From a checkpoint of a small transformer trained on Wikipedia: 4 heads of 64, 296M tokens.
Each number is 128 + 24 x the weight over its row's rms, rounded and kept within 0 to 255. Layers, rows and columns count from 0. Numbers have three digits each. The size before them is the row's rms in percent of the matrix's.

# down: layer 5 MLP down (transposed), 896x224, rms 0.0809, rows 66-96, columns 0-223
# up: layer 5 MLP up, 896x224, rms 0.0801, rows 67-97, columns 0-223
down66 099:100124107127119123150120110103154118122174168064114125110157207126091121087132153145119101113101154136116125108165082107134140131114134128098137125148178128093135112149138117211134092176141136122114128140146137101119105123137186100103139141155153123115163175112142157133094093126134164155152141108085127146103118143150117113121174141141135131151129098130105108154117148127163088070137122122122148168152105123088122147137140109127135137088094157170112124155119162143098121144151125103089138133138182158118143147112110138146098104107153151101169093140111129110092117123164124118121136109129108123134132162130092116125147143126125141117147112113127138126123141108071078114137
up67 102:156168073116120134153163178106117128133133084129160095138153147134098078150132116136150083087127138103105156076073074144111138218169125150136107114134099133160129104133129153117094148143088137145097113126149157095104144143144102148120157114134103088118129096076132108116117134118138132132130138115105109135144109129145137112101110142135119131158146119121124152097113111124113160136108164113148143105146151116121134154111158133114193127137129148099148124135105145114115128115141166071118122153124147150135128117129170107100142130087097136120142080136150153120103146118154163153113137166144141123113106131091198139129157141130131167131095140152116113150092135149118096102162
down67 103:135099162135129100085156127123155112099063158124128154155117096124140186133126081132118148109139184111123099138121140092132122101120124120113098108145123089104179103137107144130130103138148117145106123132148137194140171155154145145152116137165137120165117145113127154125149123121100112134119121148148124141141094124109130151112155068071123115093112145169138132153115150140081147114132145117131098104144128152126107134091150108141122139119103113159154129142155166118107114071149101130112130132144094188092145138107141122109129142151125124127085166163152118157132115109179060136144144123121137118119128125152144089139128099107122085074126128114188107156129107138144124170136
up68 108:102164117128114124100129124131140098105134113160154108126092130092127128114139136109094122143113102111132128140117128160109091165124144073104120115131110165118095163123108142158120164098115154129148122103143122098078132128145144115139148139129165157123129160142137142110106112107071123100131131149115121132122131123126140114144148165125176180123075100148145128135173065128148134112150132109140141142149150113134171135110119156134143153138137126117138147159103137122160128115105137110106142124187109084186147102155197094142125119142096129118115126157083155134156104109137123121121125095167184134125120132076125123127135089107129066087143150136182150158159117109139079165090
down68 106:151119138088144137134119140160092100136089185087139121130113126158132097129156150164152139128100118154129130122151128146164155151128099133159144178137118136128189129103128127118095141116105110127145180160153078121116112111116110112139140166140137120147150139133107100132140138125147166143148113143138124151094068111138164104147090128157119131127142179080115095123136099112063165168130130129120097187129080101137149120113112135156097149153133119150126134136155111118121087138158131108143126119088127133077105100103105097125163148124113114145125080115158118150099150149136150084129138132125150177089159099112107127093108133146125178118113116113114133114192132118144123110095
up69 097:124161126127128127105162139127165118099137115154142121158157119149132114130140125147116107100110152133148115133086111092127083134107153102154128135106140137168132103144124139133088146070139130138094131137135172114121142101141103143110151145178106119147163119156094133185161137123109081134107130140117178117123174100153173145136102142101140147087090120127093181140141131146094184158099127097182129138131159143113133130135085155111111099104121094081098128097145134158114114107071141143100117110135144173053115113117146157126147150135125113113121111181098121143135143126114114115143113173125118136133157085128099131148121132160103092094135171117147151136102125125136104108152
down69 098:098138129139137167157139141174063128160169115145104155121109159107151161132157123113171135153154136129131173122115127169120145120161105135111129105126089088163137121090131114129144164162135148167128151123099129087173099095095127097117091117074139138097113127106170105103097185139122165110111121109151132093164120126137130126119152120152135112110102160150142084153107094128138088144106100162112141125126112157108149133102115134114149140149135122161137155112093071160098129139152123118151105121136084098142134124121121107115082105094117138112154112122119126131147110146131121154111136133128139115203127147139139114113139162101142165177096085156113084161131127101118141113107
up70 110:109090146116132140167122140119111090124153131096100119158102130101141101153114082140131107113126099145144144121105100155116125123165117124140160118151081084162114108135120147119085118145096155121138138141058122096130173165156103109134144137117142142103138132101178125130130141095129133091114163141128116116104120101143120164125124142100112151145126088141142118125113137159112108167119129121155202135170140142154135148115101140125153165116114178100120131128078105145150121118156118131085091136145152122103103106160144077149158070164102130091113094170145136144135142151116099185126139152143122088119147116108118160127107112180116139139139147110110150134133155185118150114082
down70 103:148098135179115146124116121136139166182134152140133148079144163115138140131105120081112148109095139107109137128165184123179105125141102114131119104109128143126059104134130122174112101110142084150149159157125122089088118102162109127126146110143156168116089130132158123098134160131146110150094119164128121111108134100156120111105125123123130114145134165141095128128130083157086122146134125150134070143123116183130098095106124107118148129099167144121119086104136115106171116105156107145115128134146113132142092120091088155150129131163135118134126123113114171083158135164124161121141128129145119126147093172098143147135072135147143171144106133176122138126080155123119150153160
up71 089:140130135148187124111138127154129070138129144116134123097177110112144136178121130122122110135125124110087151120079141106107128115102118100106106142134132142101124072154080095143108105109101133146119104099162107139134125127129188107173122168128095148108129125114163139137152129116123187102084124128136179160105147137114138143107133130142158138115119110136114127167138166170109155108116117131105148123103141139191138117108130102119183089124107141130132132139137126117061111123146097145108057117166118153139135159153152122126128083143120123151118112161116152175115130159125112155098107121147136132115136154162118139144132114086147150081109146136112123108172088142132171116174
down71 075:146142121142130165110080165147125149126118123177168152124123180098102136123117114124096153167136092134136141128150114133122130152174163162147149121170150135129091122148159135117104123160167123141126128176087139145151148142115089127130142121095140110156151092153132136145107136117101100151119173124144070087154124118125158105127125122118127105154163149074107150101083110128131080134117123111139121132099120094112122153156098142121099106145107127136130158134121158111147091114125174108156159124079166123110076124113075144139174107115139112135106147080168112099143121147156103129139101091145122112163097100128137101104094106159117152128175118153129131129087131141116132138081
up72 098:170090110113167163104188126132125140124143138137146173134143103138115124151114149134083128139114090116117152126118120157108125149091088083136107123180128122116083112120133129138115144126097091117134125119120133100075150134130144103137143177134128169092167135092135127136100113115088083135119140183095116116133101126087136144115103150114174134118106125140117105160134132150095144143187154117127140115120137139119174129146110098158109128134111112147150088151144128116112103078093065131084139131119126116145092118165155094162148140142133105114165122124109167099183143133136120145113087118171150134111132175091106145118119106096104131135140157122176143142148160120105120165118
down72 097:120132154107137145161123091131114110111102147129164124121123126131157092136150151126118112127111117120116130139119147147159166097106144133146121145089159140152129139122123111109143115106077154138141130118115127090141105107119088124108149136096114097147140137144135087099137089117134146162152122107141150132108127157114120152103130149159157164098155150118144065133149112105117174157092130145122116143105127153104110144112126164119135160150145126128083166146103125137136121176141127098138173117128138111205134103115163121115114182138164126127119113099157091096126131146081124138129131136105159119081164153168151065145143091133155080085132121102116109124203102142138056148145
up73 099:154161094129137108162160174123151149144156048176113120123137163093116126181131086135118132101107129145132126144155128143117112090132146148136106088142117137181129139103119197155140123118138145125087094134109120102112136108133103150136156105155169109114151144115111079132138181120118136100118105167137178151125123097121106138082116159098139100127120099098109113174144144118126173171136145153120151131109119139127128115095087092122144130103163120102122149126155132108133128114121125179143135141110135116103127103153119136135152113143138147165139136103122187133100147127147117145113136118132117110107135115169157160068121110096076162076133168113122108119142112121119122163129
down73 089:132109149123145113115105152117108107139089139137114135120125090157150161110130175105119120109163161154100110125083142113136122121095093148118153147120122112101094145145113087138152089142134135127117125143124098198136104155141130145118109156103126142201093148136164126133167146152175153134113102143089102117122094127193125144104166152149111147126135137123121100122124104098182104129124093127154137118134156158148110090155177134162123122113099137122115145146128140147101126111166160070132088143125087146124149128118128131138169164086084140127087114134091100090147116132091154116141128154128129094127084121108132095149148169155137118152144098135111127100132159113134148083096
up74 097:104121148127165121156110143100093153119156119130147093178126120127090093159103134144136128106086131099141188140097156094110122117128113142140145116151112126156126118112112168117099121089124136120125153131116083126100167109131097163136147132113125127084135127076147114124121150074118157142148174124127121148161128132128169134133124150130152158094153168095103170158091123160112103124119115108152150113131128158102119150121116147131167156104108187142080122099116163107110086104148164115104137130133134133131112120122137145075185100139087082106120108167122127116082125132099114153112137125132130093114086133136164138122130145125146154099049139135120155124134123173116164123114
down74 088:110127118095111154099138112176149129106082131154118151145169137099125116115120119114129129169164105173114095161164140131128096117101148146129114142121140116078158166124105080145137141127181151092150156116114150165145145119145150100129103101111156146157098128169106115131123156141117098074146086121147129110134138138116092171107165123164153134155136112156175071100132160115090149135117113142137111157122096144112138095156129116115106158154133118064151143142134116122110145102133095138101152129146140129155144115096127132133126150158151158101152105110107124168150138118175130101132140124087104135138131170103126059167118114108104119109169081120123117148117153084128118137111
up75 097:129131127125142129130127153113125163102145097157146095147120142095155090131136080128094106143121094145128165141138140128155148157101078109127099116127109119089093125106110167125113071089133139127108127142044148138109112122120129119157131160110114118152129125127097078146150128101124121112152127153138150148097143172106129080131147129149145167085105136162118135126120162126111133124149132138135130107134167141109122114134152120118128092086084188141101111142128174141131113125140137158125166071148139111138134095136154116090088136085114126104112147130104123110166138108097133187118065164125123158106147093151109134187130101116113165095103125150161112153137133150112154147145
down75 094:129086136175130169120104067135129100131120096108072162130146128148145165111167107135147145129113121116170135138109095105153070137121120117121145120160108099127142149160108144118101127161134103154143121123134100109151133129128128132136098124129134070140131126150116151071122149107142143131122137149114083168108137150157099130104110149138175088142133118151138102129140178113137111108099151166135113113123097156148129126128145149146131091135155104148117121125099141117126103077167144118078116119140169115168156127156134099122097075101158087116119138165111137163138130112149182124139154132130128111153149100161141154085126141112148126156106145118147112092038106122137141100143
up76 087:132128134168108137141136095168097101069142097150132158137097121131116116101107127159090117208143117110127214122121151151127115156131157138127157096093130105081115118140110092100129148112144117124144123115155117126167129134114130148097127117130134084139113134105106136135167132123151155087096118083170153108123123151110121117126129128105119177108119135142146121137138066147099160106131149145108128073151115138131162105127127094146179122121129159129151121115141138102130156108116133114122098120134115180155107122145132149141140146085110048085133149137153129126128140112135148134072113161120140158136078103139156123146136085126111149143134177140159094145136132114160153127130
down76 095:115114147107141134094143145125157102139172138125134132107184159102122102137102104125140141087107182184147066146106132160112120107119124105156063135128166143132097148114137141148121106113175126130089168114136132092088139112100130127131161155124132114099164152135163091125141123111137126117149130124107143155163147093158112130156120112078096121148102109145124147174083158134135137069097111069116114145119154114107099147123130195132071127124166150151106136132144127137113122114115151136112139175131149128141081133135145113140118109161166130117149124083120178126129129111115122100162113124157110084133129167135111156109128145153143104101118100122124144141092128126121130172138
up77 104:137144080072151165132130122109155151144120149136147148167144131141138135119115133114132082127116093101128139114119069136092081148138137098149106123163119215117145151156160169134117110139114173147150106095135124124114134127132138112096158151103153129098134134064135126127120103151104157146111138107114109136164089128108129138132144103098199110128152100128127126165116127100167117103114145132135166144168136128159159152105115132128146142117113142120163129168160152122119119109138122102101113105142134138152150091176118135139125121166095084146126094181086141108123146150129131106127144119160125160084081146111104128156137091100148122081114112116130147158153136133098100166139
down77 111:139124162124114118080163150106146104118092122097120124127126150141113109171126141143106149130147170131121154204144122102149141097119143158125130126105130092103116133126142100199109105134137106103143137141131130136113138116150132165170144174159127106122151139139107125058145049138196147135110106171115117132107129105113121140164153149123095114135132120100121130126129115126158111133134093153117107158147104128100144128139131090109133133089143161125087158132098102106145120151092065118139180134109099143098102140130122139103142163126135156118106146108137174127140109086156123118116104128137159126143140125145127135110128073126160151100141164095087161111162150133126120075110
up78 100:148130158143125121148141133159160093122127129141113103138088146167102122153128108133137110136130105113090141118187107120106105136105105101132154101101142185135085130159090176092092142122100123142145141123143175124109131128140100141175131125148141138128120132110165107144125112127088149137140118121142155074121142131151169139122162135106161128105121124121123142176128103118102166125125126092176129127118128145124120117112114162147090150106112085143131152111098138156129096095096143128126119086107090109144170093132130145152165167135152132149125144158073152112162143108082140149142121153162115126116097158086177154124103118122115142089104105129161085098149084185096096122151
down78 108:130130073104112139142159170106112118157108142144129124107142107148135139084095148117103145148133094155151131138091123096112117193117140131122111144149145086153151134111130069152152137116189112099116108106108127077061125131147172099104113115096113150134114105136086108123177091134125129117094123172156136109128121135094105116138135132106154118124157128140121153137097162120149129137138122120090128137138134176134122126122133113115151126146133164102167092140160129126129162048136136162162135127180159146102125161107128142124100100135075101125131156152159130119106132125149094076101128125155142139100116116163108139161149150113137138136168137152125160129140160110119167132089
up79 099:150163115145165139101137108127156073104134161136118099127129116128104090138150126129079095171113102131118103119145123132070109106123126160184101114125114166111102087123103113192131122065126127113167169138108191102119146089110126087143149157116129123124134127124099114130093125111095112160140147175121121117131118116147171135112095172172125129094141125149151101153111097104132141079138156124114167088076198138078158123145079110134138147140140147130125118149152130141087154135119118107145135109119158156134138128139109107142133133132142102085135111143102141138107100134143097128125108132156158144117112141129115144121141112127158145119143151167115167124135104156085135129150
down79 102:085148109133150124100132120102142148143142104124106164160116163135129147139114103066174137178160148189134101124182104153154134139101100119129142139109134142116131119106156122089150113120143114126124096121148076122170087189146137158096136164099132114124099156110128110141152104125116123097122145110108137126159138126145109112168121080134135125080145119109104112138124124102170135147136159116137097173169121133099124122150100090153087128147102129115122098116130156148115119141086171132117117136106053113143135144126139148147091112150138158119126113130108144116148076141105127087120145125099116150151121084174108126143142146137104191152131146156139136100161127161110092147111
up80 099:133118135141214132125146133190113087105146110135146105161187136116150161116113124149121127146116117123108174092131122108149142179124097120166139122138130118137129106097143135133095139140114117157144099103097131125146146151184145139113142143113121124111133117118126153112119136104104135137110163106142111162150129140109103134149128112109172163104090109139142145094149073142075123109134156147137144103117126142140108150091135136098140092114116165146136103113125159108098085101144122158109128111134071139125131102143143084170132109100104125134107148122152176125103108134134127089090117136172148116116098130053137150126145127143134171142057149129168142125140125160136140135077
down80 101:133133134128094120156116110140158162114096151126139138120099136070118104116108138148113142111129105112090109150154096166142125094117116096151152124086132113174133088141114139117120087117168177108129166117122133156122124072113088117109143116112098142103154095145117080177119115124108143125175101139098142149097123129138158153087134114095166119126149179130185129175128146075124106118129130102107142142099122125131145117143155136122141125114128090113137184088134106104160109164118135120186164134124167117141150106153158116079157162155108139117124127095153117128130147105103135153131092118096150135123172144123120097142145153141088087162118127129122100167145101147130142157150
up81 106:103145121141119159152159160107116129148139077161124094120102090127136164150097120141141094134143179138198167105130145163103111140145130101131133126146111133130082133142140149151091139138130127133170119106129142126126130137121109089104129072150165146123121139107154134146101143089112135155131071106123136147096120101136091183146097146093158118144114099143143129147118136178153124153142174111168164136108135123123135168117141112170120096133146132062116131103103138168118157116110141109121132110120113102122123110111180098122101131142147077114117169156103097099106078156128140154132108136139149143123127141101152115187139131150127125085099098155139102126120093124111101168105
down81 099:131159142114117113140107102137126113189119128142156087096168118190103119116095130112128101181086147128103143134100110129133143155097039120112127101176126144132180106162175136110132108124101126125123111066137103098137142137172127164111138127117123118115113115146146092153127166156136130114145131146105175110147142152133114122142090123114129147118157137157151134184150160131121159069133120140149151155096123120127105100147151127138119055132133090130114145109131123095120119163130124134131126092152099115120181150172130138093115125111084127114134111132119113141131185131185116077098137133108146139160138128124125148088134134119118125168120140121148116111112117127131125148114
up82 098:082101126122113154116120108121103110107140143140109137165114077117136117117096175131106123186127117112127114165132142121128114123122104152114120100118116178127105130151136136130120140085121093117165137155101101096140136142131156143112153131140122113109177155086099116155141136109108166103104123152152182138137101143139124150082133115126147109105126125103152110102095119109098090141202136121118146149186111140159163144111125156139146138148095130160136140140146123097134183088115092088110118147094100161158113143162099169096142120145136106129155096147106122115154106137124160135098153114160150122131080163104110143112150082183161148118158135164125174155118129145124124122092
down82 105:143100132128103117122089150145124134153113125143164117120159159153144098096154129151128129103146151148137127098131114161176098144139116098109124173116113123125119122145114148139099100119184136132176133140121151130133088129098147138138124179120145128103116121151116142142123119131132157168140128104116121144115189099109149123124124113095154148152107124134137111144143146063185174140079116128154171137117124066136153100119131165129150146097142101135101113094094110100118086145109128104156089143135168119128099134134123110158084183105136182114127127072142159134137120136131159086150152153075119167150127103155120086136123144093107103107100121104120105074140111127115138161122
up83 108:099138125109121160157124098115165115105139171140089093139123083160104107137112147138111112112159124124136107132152088153131134165128125157093166115132082140173109079145093094124113146157122183122128102113087130117118140123152131137110174140093143148133152139140134126156094181137099118163111197115154172109161124132136090135130091154138122136120095150112118137130130143125113148110089108122143175132158137120117163117137113134122120143097118108113131110143099157166107134087116166126099130157127125123118117121119126177121158103130123154103128154131130134119101121160100119099136114162165141072167114140106110125125149133143126094158068099146186121147135096139121052109129
down83 106:155080154112095100113115149144153150153107128126112128133122139152108110128148088119196138111142122106124093115158125114123108163106186126112110151135135128117140115144080112090092100138080160170128123099133147117132128129144137143120139134129092097106146135121127108157112149140141095152083140134138122089123140129103132131110126158080157145103125113144114104136141093138121115132114172176126145211148135098108163135160122129057132114107148143082099139146153141120102165114113066131140113104149153152122116169135152170094133121143170143104141122075128160147145182136123125127129145175129091128119126139147109114110098139098123160186118123112140093142165118130126114134106
up84 114:091102144141115106137095074125113092096130112148145101148144098079124109136148111093117115143164112096131119115087119108118137165149125120123152132132106160098088119183120154116092108096123141125094117154132114119134125164126139119093147147121133125096146156112139106170126116160137130107115183108178129156126110113132121129151144143115143154141106060121145142151109132125093130088093138150136162120157143116167139172113118146100088097121122140170112126138127147145116116119120124069126098122168211148148120082123135144163102116135113128165102096157110122149117152149123158147137132164140177137105159092102159130130120119128140135139127161165191152155147135145124087156121
down84 112:156144105173137133152096171129118152148107136131141108145149110151122142126154181136144147125132121122138148136107156116078087113112139133114071154103110136128159121131137145130170124121122115123115079137139134160152146141137130149135100148141162125127100077145139164117144090106182134131108106120095114071173104144151120171112139121095097110108158117136092160156150166127116138128104101137171112124126114107183107115127135130143101117099135139109134130074129158119141148139145107081119085159104163157070143117153067170081140143116113148147103131149143084118116149126124130164134141164151121103098145101135141100077151113091109076138111115105155132123104118128126160108140
up85 101:132107102123120147109193138140144125148171135138131164138136119115139075123170122141127096117105096122136152123162055131101105146149086139122064144142081134137129109129112117126104152129130166079143153160134137117102157140149083103129153116156110117091165130115100146159123161110079151143113115168122144121129118127115125147111098159125158135129094132128167097080116181106149140125143117109078172147145166125119165144120110165148104139096151123102110137083143123134132127092152134074116130142176093105104100153149131143092124137147151118113094103176081142101149110164118133142158108130131119111146162165110179162129113115100130143116130133127106124131131136123104115128127
down85 105:146138102104100128107155136092165153171162128096128120147161147122123087127129130136132118109127113097093103146128092110130117158125111133119102123122148155116143169114100136167126132108137089096116165116122108018155150119103138124182110134166125152125141124148166150098129157141134158143114114143109140138155128127154124149120107139136123150152130162184148106118104141141097125125111129123112106156077166110098095132115136174109127179122146177101128129132112153108132098127134139131097129150090142107178096105097103132154100125143122112180119110125139108112138106150126128132115074133151106112128135143078130203170159135120115107128114119102151136121098139098132134134186
up86 096:139124108127140127157144149106100140142137097149177163143172117136169096124142088135123093138138138090136097122101121151131106163166111126106150139105086120133127114137094100056125149137146154110115142129136099131110139152170097140092152122132129130085155133091130119143156147103124095092123120088142097133095120098114178189130129155146137150135142153156124114106116161152149133080129112140105140093108143113142161115108149154134142092113138128119116139146125123102130161128127121099134131153151149104129132088155133142148113129091105130158136134155092080145136122143065162150117061143107141093120163105106147122185096097127148109081094087160130109127156136095122098142158
down86 091:128141113110150144139107146140143113165158098128142136122129104140088122128079169146142119134127117152129162119079139114097151123121137142111159119127153132166095154114134125171064104147156108131104136123089141080113144116117130106145098125134157163112093144175116192138153171089146103150129140086131134162128110123137151156121097110136065136130145124114133095132145123115114113118130160115138083108081141104150140151142095108167132152114078171130103108144112117153157119129120162087147087150140136150111089116128129150127182159149113122136174106106166140143116134090129124114130134111127106150115143162149091144088136155170132163119142122123065142159107067114130122118148
up87 101:135122131139137114135124137138128114116149078155136154181121147121121150112105131125116094119141098143121135138092126143103139121126117096157128141057142136145072118167118108111084081122137152135183138119104156091125116125153117110099138113165116121122098138137173096155130137151112132079131105160181108092106157152149111126102131132159128178147130106154145117111114149095124109123143128096094175151119130133119161111140131111189113098148109146146136127106112127099145135127122156113108159113176063093141147059101186120107132176133133130115092148138124143139176148106113155132108151106121134083124140112125132146137081102147117126104167104112152102143129155125118128181132
down87 104:152128116109155143107117101152115174105113122120127116091123108081119143083199141125119156162143106125124143116143118131075085137109151116116155088132150159107170140114085121133132145135104082151120153134128093088155149072137121104142082163144157106145124157122095145126130114094129177135111124114184108148142123096114124105179131127108117169137136118125139125137125133162174120138102134131158104166114132074143078138135094155110120115104139150057130161144101142120122124152111130148119176129143129133137160139132108099153106163156141088123132140099131130103105129126136137126161156139150171167126116094131157121100192106133109126133105152110126175107117122114130154120104
up88 083:130103144134126135120121132143136114103116147121145136119116138086117108143150072098129085151099067080155093124144092157091174117139151105155076133125142135107119107118081114122140132107153159087142107119142109114134129144148100133095143136097119127117144115128140155124144150072126108117123144084145079149093129188086119157150136134094103152156094126130135135133136168150135112089148139105100143132104147121101155144116125126170146108101108147088132172116079128170146181145132101122128178119119117098128127093160141142144110139147141149166107183086107104119119155193131135133123112163107157112114158137132128111124166128121160133097121167120147118143150128171152148107139
down88 075:127126118151140145134108110145114136116100122157101128109124151125177123158128144163108168137121179149127180090132107141138137124127145119111176093106150123133130118150152135141117128101099143179123098106152159085095120164159157095125142181136158140084103161133139129133138104189123130150098148114118129087135080080146107129152136101141128111110126106101139122099146130155147118125156111112143154092143087139156133144119156161140131141163138089139122093125171092136132054108105080130124083145100147180125117140100093132084165074131117129104126093146142180130116125109141134091137135132118144151126111097104106110120132110146113139162127098140124128146124183136105120090139
up89 097:152117131153163090112155120115110106105157089126097130105178128159165113146162133156131124143169126120128115120092101125171114200113095147158126126131113137091159098146114123140109124135133131181124135115156148091127089132170117112110172151143099141128137142094101147126159110142142160128084117098138173107143169113116085102148161097103130134130142109133141137076104105106119120092128142122131126102156134096160147165107082162115125114130154106121171097170127125152111130115109084135125152103132174169126131121128103124141141135116157133119155132151120170060101135156139128118117075131156167144116104161130110164127141095153114152153109164143128154127136144147101153152095
down89 099:118165139108086153142119119114101103126094120138186110138115127091087104134114128108145135093124093110127184137108169131111081051069119103118144127112127094181084126143119136111123154103084151109123113128112132162161150157099101138136142120110133090135101147149198120147101113123117148122150139155150153149106133114163124118102121151155126117091116104141139133174148122129137141182124155156130190111121103171106116142144167150117121161132102128124140128124156100146124112130169134098146110172097117106129116143137149161112127137139143111098088121109158107189118089085095125138141109131117112126161152132143144137132122175142107130121119095140170131145127108143164120137148
up90 098:146138143116173115140151134170118125086146117143117139132128124146152153144192111126132118163112158171143146145125129096157103142144132106136163124044144077146128118148129085092157118129141130155106115101148163116122096136154091117090108084111102078099150145130151100153158122155123144155084069132170177116117132114125111079150100112117154153086140102154093126115122117142158182126150140172147118097140133139125136098134151111119123098113150093095158120104160124090145159110113123151140149134141123170144133085119109137136132132106165144095134136113119133131138149126132122085165118123130142117155156084121176139162078155135131106146126133137145084150128113128135133122107
down90 102:098137109110104135150116130129114148172114124169143127117138144061132127118096124104113156085166101062152135144113126104114158086141120139093083138150141145091147112150160159181115110122128114125157163143102090182117128141116114143144166124141167153128104124087130149079103113129124105101171130132105101159118122145175121158142157144121136117152137157081157129128080139129124098113124093077112119168141105154137125158120155164135137095130090175144101107156138144141119134114094152123081105120138124111096123131127154152130140122143104103170138103151100140143139093147127134119097147119132149132082100149139088148144166169110154131095108112092133127148090154143138136155135
up91 100:125105110138125122172133157137085115139144163142122097145152099143123091175127124147119128132103090095146154160105137157127087136153131077089145104115087140147109108159117134105102103126115176122128076121130159129095161116169124130103137121143144117087131168115141079130121112131153113144116154118127178097125108132149082125106112144103143150109110095091147104144083126122104160156092158113143152095131155163113127101108154155150164142119117142099108133123133131133141082068098123096082162132109158130103153109131150106142201121118139145114139130136138144118093103107095146142120120131139119128140151125093134163132106129109132162086108163179129158130139123169104126126071
down91 101:143110154111128127105103139095158146164078151121137119094141116150112135095094142130126167173166127152155107117121122089115132160143113140136117141149158135149140128094128114103151142151107097128142128113132116180107106098122105120123133148109153112149128161130083152108143055115111152127101134146139088136151153104096141131144124142137104111143177152149087120180133147141116120095129115111110115138090115255115130099133094091079153171113139107116188126129125099114140140076141134147119140125110110130124128144098112162118127154122108123142125124135104139129128160116138129124112109149110127154116132152132115130120120135163128095145148097095125134140044138133139129113150
up92 094:147153159129085104129157114147148072122174094168093133144154116168130134153128087104146109121100155106104109157150133104119121116119131128127125142120092140143129093114086123095182138082109129099144134177125118098118154136140141157122135109128131139106163138123161128147168139114135145084134113117150130115122124118130154153117123117098123111140139131137120114116106108132094124087174090137092126122138107173145116107113148175077135152135147081187150102139122089124121108109118185125135133120142162146104127102100098121154161113115121107184135157135098126171071155107108145120139120116154118106110147088122146175114122135113140167098154111139117077144150100141111082137176
down92 098:144114149154126151087133155088113165142076120115113125154157110089180140112090146171121127158118109140088119101160105095091135100102123173167152109152152115100117112137115123139074159112122121155135163080089091188106114121143131135143150149135101177120154104172134139135105156129166168127132125148138146188126104124130161188136104124123103131097145114115089120125118140139124155106105161103101148110111135136155152115139132092149104125156120156109138116135092128100137148144091104124189137129133101135113088117121114128149150095128135117135117124076151107143155104109177124124089106135088107176124157168129127140133152104140100121092117138114115146129125159128129151140121
up93 090:116167142113122158125110136158115147120134103132164128160139112152109147135152119136119066092106134138103146116089106117122118130160196091126133128128124138138096118139146112063152152104150140144108136122132161145109138144150147132105155146156109061112140112147136121199156138115149152116095083044143148137144118125140135132126137159128138129129133132109158126164119090149112118133130141084111130114138121146103158145093112108111163125108119123117101124114169129084163164110141090113116136140117162120109118143087092133118166139103122092166117098155132166129108115229150130134121102131144139123120154102157136116159130103173094134118103137121111098144137111147146102161126
down93 095:112101084159139122121150166146081130100151127129115113145098130121088113126110134091147159147157098131181110130144119149083131116139102162113157106132157139124121139107124145153071143139072106050114112116134084112147108162155115138153096112100141173101116145113123131077096147166102143101079176172091085137144133116113138112124154117143130117173139171117135123107124118120143144133135108133125117149122109123187149111197105127139119126135123128110096128147133133169067153136136118133109145105143133104140103126140125117105123127141170186117095164121146096125165107108132138138152099130152131143105167115121143158112131111110138133123164120135174163106110154110140129133152
up94 096:106127110155080148141139164128063145121145145120121090116105084157157131141141130178126118112145106141163160137121137151160108147139091114113160128114139112158140114155138136138099121117110113130135106111183158106093158107189078125146101125138113137105139100106139118132134154123114121161113165141146136118098087112160114170139131159101192157105112104122140092095116143094117142130093139102159136149177131157158115121125150128111124149141138089116151152084113108107144129094118142103084128162114071129149129085143117115127139135102119145094115125115119169108168129125109160148117127160123108134195123134109119188152131082173147155121099112149129134130127131147119087117103
down94 101:110147137132134133104121086118155131113099083128111164144164113112091111132151150112127147186140133121090136117134131094069128140122171149140126142158111187071128119117141122142135103133137119115119147135059088215128115134131147141102176132118131118134142163140133134114107119127121142113113105095109140146158123120117153133112090138132109103111192128130114138157102131162088124153147158165105091127122163135139107122160079129132114147075104154144140096153161131121149151113139112126102124102141188134090096135112103179147136094153146115165118139127183142111096113141144112103109128118132124101107135152138132095121116143138075169151147101108157140133125099124127163116143
up95 090:134112101124122142163164116107115107151148133125160122144128124181111069180142149139092098110120146111105114124117140096138110138127094173123131123123154085124148142105159170123109078118115125140088142132122131120122151161127072115078129145147114136120145131138139063162147155141105132172121145160170163075159113134155147104146136103102112156130173140072139123124058131146154131112098137123114150114117147132076148142114112158110099144144146133161121148112108110138128142133133176092104131120125136121129156127097121137130109100140103116178093133130096127080108161094082143078123124094168139107138122132130144158124092136133139147096144132138109160187129120122120127112156
down95 090:116136162101120118105121128139160108112112155128117158113092154114134200091138070108124167139099101129123135129157142109136124126119176089109157178139089125132098177140145098112139107116158122111154114121112112175098102109108112123120089166089126121144129118129119160104150129098151115081116102127121174177161129131087111156111113126114136118131101144130150133159159117130133161128145126132125140121098146132178090088142146115147115160117105127125153140123141133086128097094073102151169185139148120126109156135167145087164131125115102114150135166107111129150170140121157095093120135129143112164092131137102093116136146105127116160130103132093160128161122150146136161145076
up96 099:138109178081140175100155147156124140131139105132076154121133072112086158142149121106146092139129157115129181141105164126126144109138125111124107182164111129129118082129107147134126133097171153121118085110120136125139168137131093137113148147169115123090128123126098095115142153107102106130103122094134122143137113114154122176076113174072181134121124145120115173156124144101110105138133129145159119116155149146133128127113138095122126090154143169122153128071141120160102141132138118089091134147131124125131122135145191144122118112090162157124132172124124143094099093108134118153122129139128130082118077164125117127126158137100097113167096115123134110150140104084098158136125
down96 085:116113129133123091144141107144075152129116146130113108143110113147182104149175089180160151089125141157129134145136061171147164131113081123098172123095137184133139171129076157107144136161128090126116104127153107149112135152134148115113088143118145098178137139145161153112088059145143139133149112110075136093127106143095145129106158115189128134113140124084137109111122165064147116102121162124148131104146107143129147118130122112145101167113081125125151101117114159117145112123109127127139161110087109149110138104132150125160128130125121139155107106136147117143122127136127097112097173098147153154139181117117132122129126136106135120157125155078116142121135148128144148127118
up97 109:128097158152158147131147129152125088111160109147131129151118132133153114154126143114132132122122126155140127142118132094144084128174174132148136127112112086109098074120140154152113076134140101055102095123120161111101140163156125128129128133105120128115189119115146133148106148108166081158083122106161129171135113071104147120130113098120151115118100102150112152135163141144091117122142155144127134109127152154134152136143124131132132126053089083124136089108143121171098116089089118141091136186129121124104159135123153153149139132161080126129113151118087150160149163174116116140131166107131142094166152115120105187165144144130106102120133131128129123128131163130121129139103